config.toml
num_hidden_layers = 15
head_dim = 32
norm_place = "pre"
init_std_qkv = 0.0497
optimizer = "adamw"
lr_mult_qkv = 0.7
beta1 = 0.9
schedule = "wsd"
batch_tokens = 65536
Each number is 200 + 20 x the weight over its row's rms, rounded and kept within 0 to 999. Layers, rows and columns count from 0. The size before them is the row's rms in percent of the matrix's.

# layer 10 MLP up, 1024x256, rms 0.108, rows 957-1007, columns 64-127
090,225,215,197,204,215,230,237,207,200,160,193,188,219,182,183,205,163,237,195,216,195,210,214,173,176,188,195,221,196,188,210,172,238,195,176,202,186,179,229,192,194,199,156,205,209,210,178,196,212,197,206,221,211,199,193,180,204,167,218,196,178,191,168,201
116,206,204,175,211,204,210,234,205,177,219,192,167,158,177,167,179,194,194,189,214,182,196,229,190,198,189,214,214,180,224,211,197,157,228,248,178,197,168,180,173,200,180,238,217,230,218,193,223,192,231,198,226,201,156,216,181,196,185,193,185,168,174,190,181
101,197,198,177,177,210,189,163,183,219,196,216,193,218,211,194,225,194,198,169,215,192,216,214,209,218,197,160,226,172,210,207,185,155,171,178,190,207,167,211,186,169,201,232,197,179,222,205,177,197,215,198,174,221,173,239,204,156,170,193,216,180,166,188,173
105,214,194,214,165,181,179,140,186,220,215,201,173,209,199,179,196,195,175,194,222,194,217,201,197,168,200,207,216,209,195,210,194,191,181,182,195,221,212,191,220,195,206,209,184,191,209,185,185,237,203,166,175,245,188,237,201,207,189,205,188,215,202,180,201
107,198,186,161,196,200,240,200,217,181,198,205,196,234,204,233,179,181,171,171,204,231,217,212,226,242,209,209,193,187,188,190,172,208,209,177,178,180,197,225,158,176,197,192,187,198,202,182,177,248,192,189,200,209,182,221,190,218,186,203,193,202,214,178,198
099,192,186,182,189,183,204,202,173,200,165,213,162,225,219,206,196,187,185,171,192,228,192,185,190,175,211,218,207,233,175,202,167,196,215,196,189,151,214,173,219,200,190,192,227,182,206,225,231,240,234,177,201,185,212,230,214,170,213,229,171,200,202,218,207
100,213,187,189,188,213,186,174,170,173,205,192,178,213,230,200,190,198,226,167,218,252,175,208,198,212,208,214,211,176,206,188,239,172,202,217,201,208,178,180,216,212,186,251,179,212,187,188,216,202,198,206,171,228,191,222,175,188,206,198,232,149,202,185,204
111,196,221,214,164,182,249,190,189,160,215,188,188,208,199,174,197,183,173,203,228,179,220,212,201,177,212,177,192,192,192,169,183,179,175,212,186,259,169,197,199,206,216,222,196,207,188,200,198,210,207,205,201,185,157,205,208,181,172,234,207,195,197,176,209
088,214,222,151,167,206,260,190,194,210,201,185,201,200,196,206,214,170,206,222,179,201,188,186,205,163,219,159,168,173,200,223,203,176,201,227,196,235,212,199,175,232,204,198,200,192,215,206,214,180,219,192,172,185,163,212,178,196,183,213,188,220,207,200,198
104,215,187,172,200,230,185,187,187,186,218,199,195,179,177,192,209,214,236,172,204,193,253,188,211,220,222,228,202,201,175,175,197,205,211,207,208,177,231,223,208,229,154,179,196,220,219,186,184,228,221,191,206,249,221,209,189,184,218,212,200,182,193,223,213
098,240,197,182,187,217,199,207,181,232,195,193,187,240,193,193,164,174,217,203,186,231,186,186,158,200,188,195,231,191,179,167,180,193,199,192,190,194,200,188,148,216,206,177,185,207,220,206,159,198,190,194,210,218,243,217,222,205,183,199,222,161,203,206,150
102,190,173,192,181,205,192,197,252,191,207,200,196,183,224,208,169,199,211,177,183,215,201,214,246,172,220,225,233,186,195,205,200,209,184,218,199,181,212,236,205,220,178,224,186,184,190,186,216,242,212,209,213,176,208,232,189,194,214,213,202,193,203,160,181
103,223,189,172,196,210,241,186,227,217,174,197,205,186,223,217,206,201,204,200,202,205,230,184,180,175,198,154,186,167,198,207,236,218,174,230,187,215,211,178,222,208,173,206,221,182,197,217,187,210,183,219,199,187,197,229,198,215,197,176,208,197,156,206,183
085,236,192,165,176,201,216,184,199,203,195,206,203,183,214,192,209,166,215,207,220,201,204,230,219,217,191,167,169,220,129,216,204,194,186,202,191,207,221,141,235,212,205,150,202,184,189,195,194,205,220,194,188,163,195,230,191,188,200,168,196,190,217,213,192
104,190,203,151,194,239,226,171,153,180,233,182,155,193,215,188,183,192,214,190,195,197,206,228,197,199,215,174,224,213,197,196,203,227,181,210,195,218,182,193,201,219,169,180,225,193,215,204,161,210,221,210,178,181,185,183,198,214,155,229,236,199,221,170,206
095,225,196,193,184,199,202,196,194,205,172,225,192,204,157,195,193,201,191,238,199,183,203,216,195,153,209,241,222,216,198,207,202,204,189,217,178,216,180,193,196,171,220,229,201,186,208,166,188,229,223,213,204,250,193,216,203,206,169,226,204,212,213,196,185
099,206,201,206,167,201,206,220,210,202,234,181,207,226,196,189,160,187,190,204,169,184,167,216,209,202,202,171,202,215,152,205,174,191,223,204,183,215,210,167,178,186,212,190,188,207,169,213,195,198,221,200,196,190,195,213,188,197,202,163,193,162,213,186,162
092,245,203,187,226,196,212,176,225,180,200,239,163,200,217,211,209,207,165,224,232,233,175,235,228,200,183,147,231,188,207,199,192,196,217,182,189,176,218,206,199,225,152,201,191,227,176,221,189,222,183,202,211,229,171,206,202,211,226,209,212,180,177,181,197
096,242,189,226,160,219,213,164,182,184,184,196,216,203,204,189,235,220,216,185,210,210,216,219,182,219,200,202,167,233,185,216,204,176,234,233,164,181,225,196,227,201,204,212,205,199,207,200,180,225,253,179,190,205,194,213,209,176,224,229,182,207,174,213,179
108,222,204,185,202,221,207,192,198,210,198,226,192,211,165,187,205,219,223,204,187,189,195,205,182,218,192,198,199,190,196,220,226,199,205,202,193,205,212,212,204,216,212,231,180,198,177,184,175,198,188,196,229,181,207,225,188,185,204,220,188,198,180,199,164
090,198,211,230,220,197,218,253,203,201,187,233,211,197,203,215,177,202,227,201,219,166,221,184,178,227,232,208,179,186,169,184,181,184,151,208,178,180,228,202,168,188,191,191,213,171,241,183,211,213,196,217,205,179,226,176,201,205,220,178,206,217,212,191,195
099,192,179,188,183,193,193,260,191,163,189,199,194,203,182,190,208,196,206,176,207,248,226,213,226,224,201,185,205,225,200,192,195,195,194,231,208,195,210,197,182,203,214,198,206,246,197,199,193,187,184,180,170,207,184,213,209,208,188,248,196,218,189,204,193
104,235,225,178,182,232,195,205,210,231,226,231,176,179,191,172,143,186,217,211,164,205,204,186,248,147,199,189,199,206,199,187,180,211,196,230,163,205,228,158,172,204,211,171,220,184,197,193,188,215,216,188,184,204,199,198,188,210,214,212,194,205,220,207,196
095,171,168,179,224,205,182,214,207,177,206,222,220,198,202,187,200,182,206,183,184,220,235,196,205,183,217,184,187,201,190,204,229,223,173,254,183,214,208,218,202,218,194,202,197,229,201,198,171,171,174,183,189,203,180,172,200,174,203,195,206,201,187,217,169
106,209,168,169,217,212,232,195,179,199,191,206,174,205,193,145,201,200,189,141,190,207,186,229,208,216,200,178,215,200,199,195,167,197,186,184,179,202,200,190,179,220,190,210,236,241,226,223,160,226,222,200,190,204,182,214,222,214,187,224,211,189,194,157,173
085,193,198,186,205,195,198,183,241,236,214,218,177,218,205,185,195,193,172,160,198,232,195,194,196,198,233,198,206,191,195,177,222,218,211,186,177,180,207,221,205,185,142,194,184,223,185,218,227,173,204,167,180,183,211,210,183,226,201,180,204,196,198,204,193
098,198,178,202,219,198,192,206,179,211,185,200,178,181,220,184,200,206,231,200,216,202,187,218,199,182,211,209,176,216,218,187,215,232,104,198,179,187,217,235,220,200,209,208,212,202,202,188,202,212,207,201,207,193,216,225,194,213,181,174,165,202,175,201,218
108,205,206,205,176,222,183,176,216,187,207,170,182,211,185,220,195,186,188,195,192,234,188,195,201,192,227,211,223,195,199,181,202,229,226,206,182,222,202,208,162,200,204,218,206,221,133,192,213,204,228,201,179,212,192,217,165,192,186,202,217,210,195,170,187
103,251,179,186,190,209,201,198,190,206,194,226,164,163,220,202,200,183,201,213,190,225,244,230,190,194,193,167,208,202,179,200,159,206,185,203,165,196,173,186,196,207,196,225,220,220,221,194,218,177,199,215,202,219,216,209,209,219,184,219,229,198,167,178,169
097,219,205,222,188,199,220,195,187,184,209,183,194,202,207,190,169,200,199,217,190,239,208,200,177,195,204,213,230,256,191,188,186,202,210,196,198,201,187,173,171,179,189,193,192,208,213,227,167,185,237,193,211,198,187,197,197,220,207,223,185,185,190,182,155
108,199,200,199,202,212,218,173,200,220,197,227,197,172,200,164,181,229,177,212,221,174,206,191,176,184,217,198,253,216,198,197,198,221,198,183,174,181,196,215,173,178,205,207,191,199,226,180,191,225,223,160,208,190,205,219,216,171,215,208,211,213,210,160,190
101,225,230,193,213,199,203,162,250,168,209,222,213,185,191,181,169,181,200,195,179,200,215,212,190,176,225,159,221,201,211,179,198,235,223,191,198,187,213,226,152,210,217,202,165,219,186,171,172,218,184,157,219,196,182,212,208,200,179,218,172,159,205,200,164
094,195,220,173,171,195,211,205,183,219,219,200,192,207,200,185,196,198,183,219,211,206,176,178,197,218,210,197,207,210,191,172,191,176,181,214,207,215,197,162,193,194,215,253,193,196,182,220,169,214,183,179,180,185,206,223,169,156,194,202,179,179,208,169,184
097,221,177,168,204,237,225,201,206,212,223,218,166,155,184,175,220,149,210,232,218,186,201,198,171,225,213,173,202,211,199,211,182,182,165,194,189,183,202,183,203,198,200,222,188,181,230,189,193,189,217,208,158,187,215,188,192,186,204,235,173,191,187,201,212
103,204,199,190,202,215,204,172,150,202,211,183,201,198,184,157,151,218,211,180,202,167,207,209,191,206,197,191,204,224,210,203,210,229,227,197,188,229,204,194,173,228,169,183,200,220,216,222,188,176,199,226,201,161,201,193,244,211,177,210,227,188,198,174,179
105,189,182,194,189,207,192,235,182,176,225,178,200,166,187,188,192,223,187,201,208,194,235,201,210,207,227,189,210,202,212,195,220,170,181,205,186,242,222,220,180,227,201,196,198,224,207,165,181,166,186,216,165,176,173,217,197,176,162,181,185,188,197,230,204
090,186,201,169,163,203,207,187,191,221,161,197,177,198,192,186,201,177,236,208,223,227,178,176,181,206,206,199,204,207,177,180,213,193,197,203,190,200,171,167,173,179,228,223,201,184,217,195,186,203,213,181,222,247,139,203,178,198,207,199,176,193,194,231,231
095,209,210,199,181,206,195,151,231,165,188,220,199,219,177,203,199,173,197,191,218,215,232,191,236,206,199,194,207,171,197,184,191,216,222,183,179,222,245,208,201,211,217,206,180,213,181,189,165,202,175,171,209,243,191,221,170,215,213,188,197,187,214,201,181
108,214,216,177,199,201,186,214,194,222,214,196,211,225,230,205,167,171,182,204,165,196,196,214,176,197,201,213,224,223,168,200,185,168,208,208,202,186,204,153,197,193,187,183,180,199,229,170,198,216,163,190,204,233,210,206,220,220,175,224,219,176,210,189,189
106,201,162,213,229,209,199,181,210,192,188,218,175,187,198,206,215,190,230,202,185,220,205,187,178,181,200,190,184,231,202,206,199,194,227,227,167,220,238,193,231,199,216,201,244,175,182,197,192,174,178,167,161,236,190,148,221,179,195,186,205,194,170,194,177
091,195,204,183,220,201,217,182,150,175,174,176,205,200,187,192,179,194,171,213,157,245,210,202,198,214,234,189,200,180,205,170,197,204,199,195,203,191,232,197,196,194,210,198,210,203,208,179,176,218,195,178,204,215,173,182,221,206,211,194,167,186,225,173,184
099,204,203,207,187,210,181,202,222,203,218,187,205,166,217,215,192,167,195,218,166,210,222,190,207,151,177,184,187,236,165,189,205,181,199,208,173,218,188,181,186,195,206,208,178,195,178,192,226,191,232,193,182,194,174,216,189,217,177,254,206,187,183,203,209
100,179,200,214,217,198,218,187,188,210,216,213,204,224,207,174,185,209,196,175,181,215,187,197,189,183,216,182,173,186,165,195,216,194,167,232,177,169,207,201,197,180,174,195,194,212,218,206,190,229,209,237,224,204,188,205,169,188,189,208,208,181,245,205,198
103,182,185,135,219,193,207,244,209,215,209,199,188,204,197,171,179,172,156,216,208,224,223,217,196,181,205,148,169,180,188,202,186,179,187,208,174,235,213,185,196,182,174,205,193,192,200,198,215,182,188,210,197,187,180,229,226,213,181,191,202,194,179,210,194
101,185,198,189,190,175,197,242,188,174,190,228,172,223,203,209,220,195,209,198,195,216,185,191,205,201,178,197,181,210,216,193,200,182,214,216,191,171,215,191,226,192,214,238,218,187,185,201,201,192,186,154,170,202,179,226,221,188,176,242,183,206,187,232,199
098,226,182,191,220,228,193,180,188,192,204,238,197,205,213,188,147,192,220,197,225,234,236,177,211,191,221,170,199,173,184,205,194,211,205,228,209,178,193,214,211,181,202,216,218,200,181,181,206,214,191,210,215,226,191,199,194,200,191,217,206,195,232,191,175
099,208,194,213,182,184,156,180,244,180,227,215,204,205,214,222,186,206,194,184,186,206,223,203,208,170,196,167,189,181,159,211,193,215,205,227,196,247,179,174,229,189,204,203,146,181,169,202,196,234,220,195,196,256,214,194,190,177,207,216,160,200,196,191,164
103,236,170,158,216,213,185,195,208,245,147,157,201,191,186,199,174,221,208,213,188,170,234,212,188,176,200,211,218,180,186,180,202,167,215,188,190,207,236,185,170,204,185,197,161,218,206,179,230,164,216,198,211,209,211,215,211,199,175,199,171,183,196,225,176
108,208,208,196,167,258,176,240,212,209,212,208,194,210,196,169,182,164,196,183,158,232,222,227,211,173,198,190,228,207,174,177,191,177,191,219,189,186,139,205,212,220,192,189,168,195,180,181,230,220,198,214,194,215,204,244,201,169,202,223,235,188,222,214,189
105,202,209,201,182,188,188,233,216,208,215,231,180,201,193,193,203,171,177,190,190,224,215,207,193,192,195,198,198,197,152,190,227,174,189,219,185,184,187,203,217,210,201,168,204,219,207,240,180,205,206,224,132,186,185,224,196,194,218,206,180,165,163,191,205
099,199,182,207,201,179,196,223,175,198,227,174,223,182,162,180,172,195,245,181,173,191,193,176,210,214,202,182,207,188,145,192,198,222,182,203,188,203,192,226,208,175,207,221,214,204,207,230,202,181,249,198,217,185,171,238,209,201,201,192,192,176,213,170,193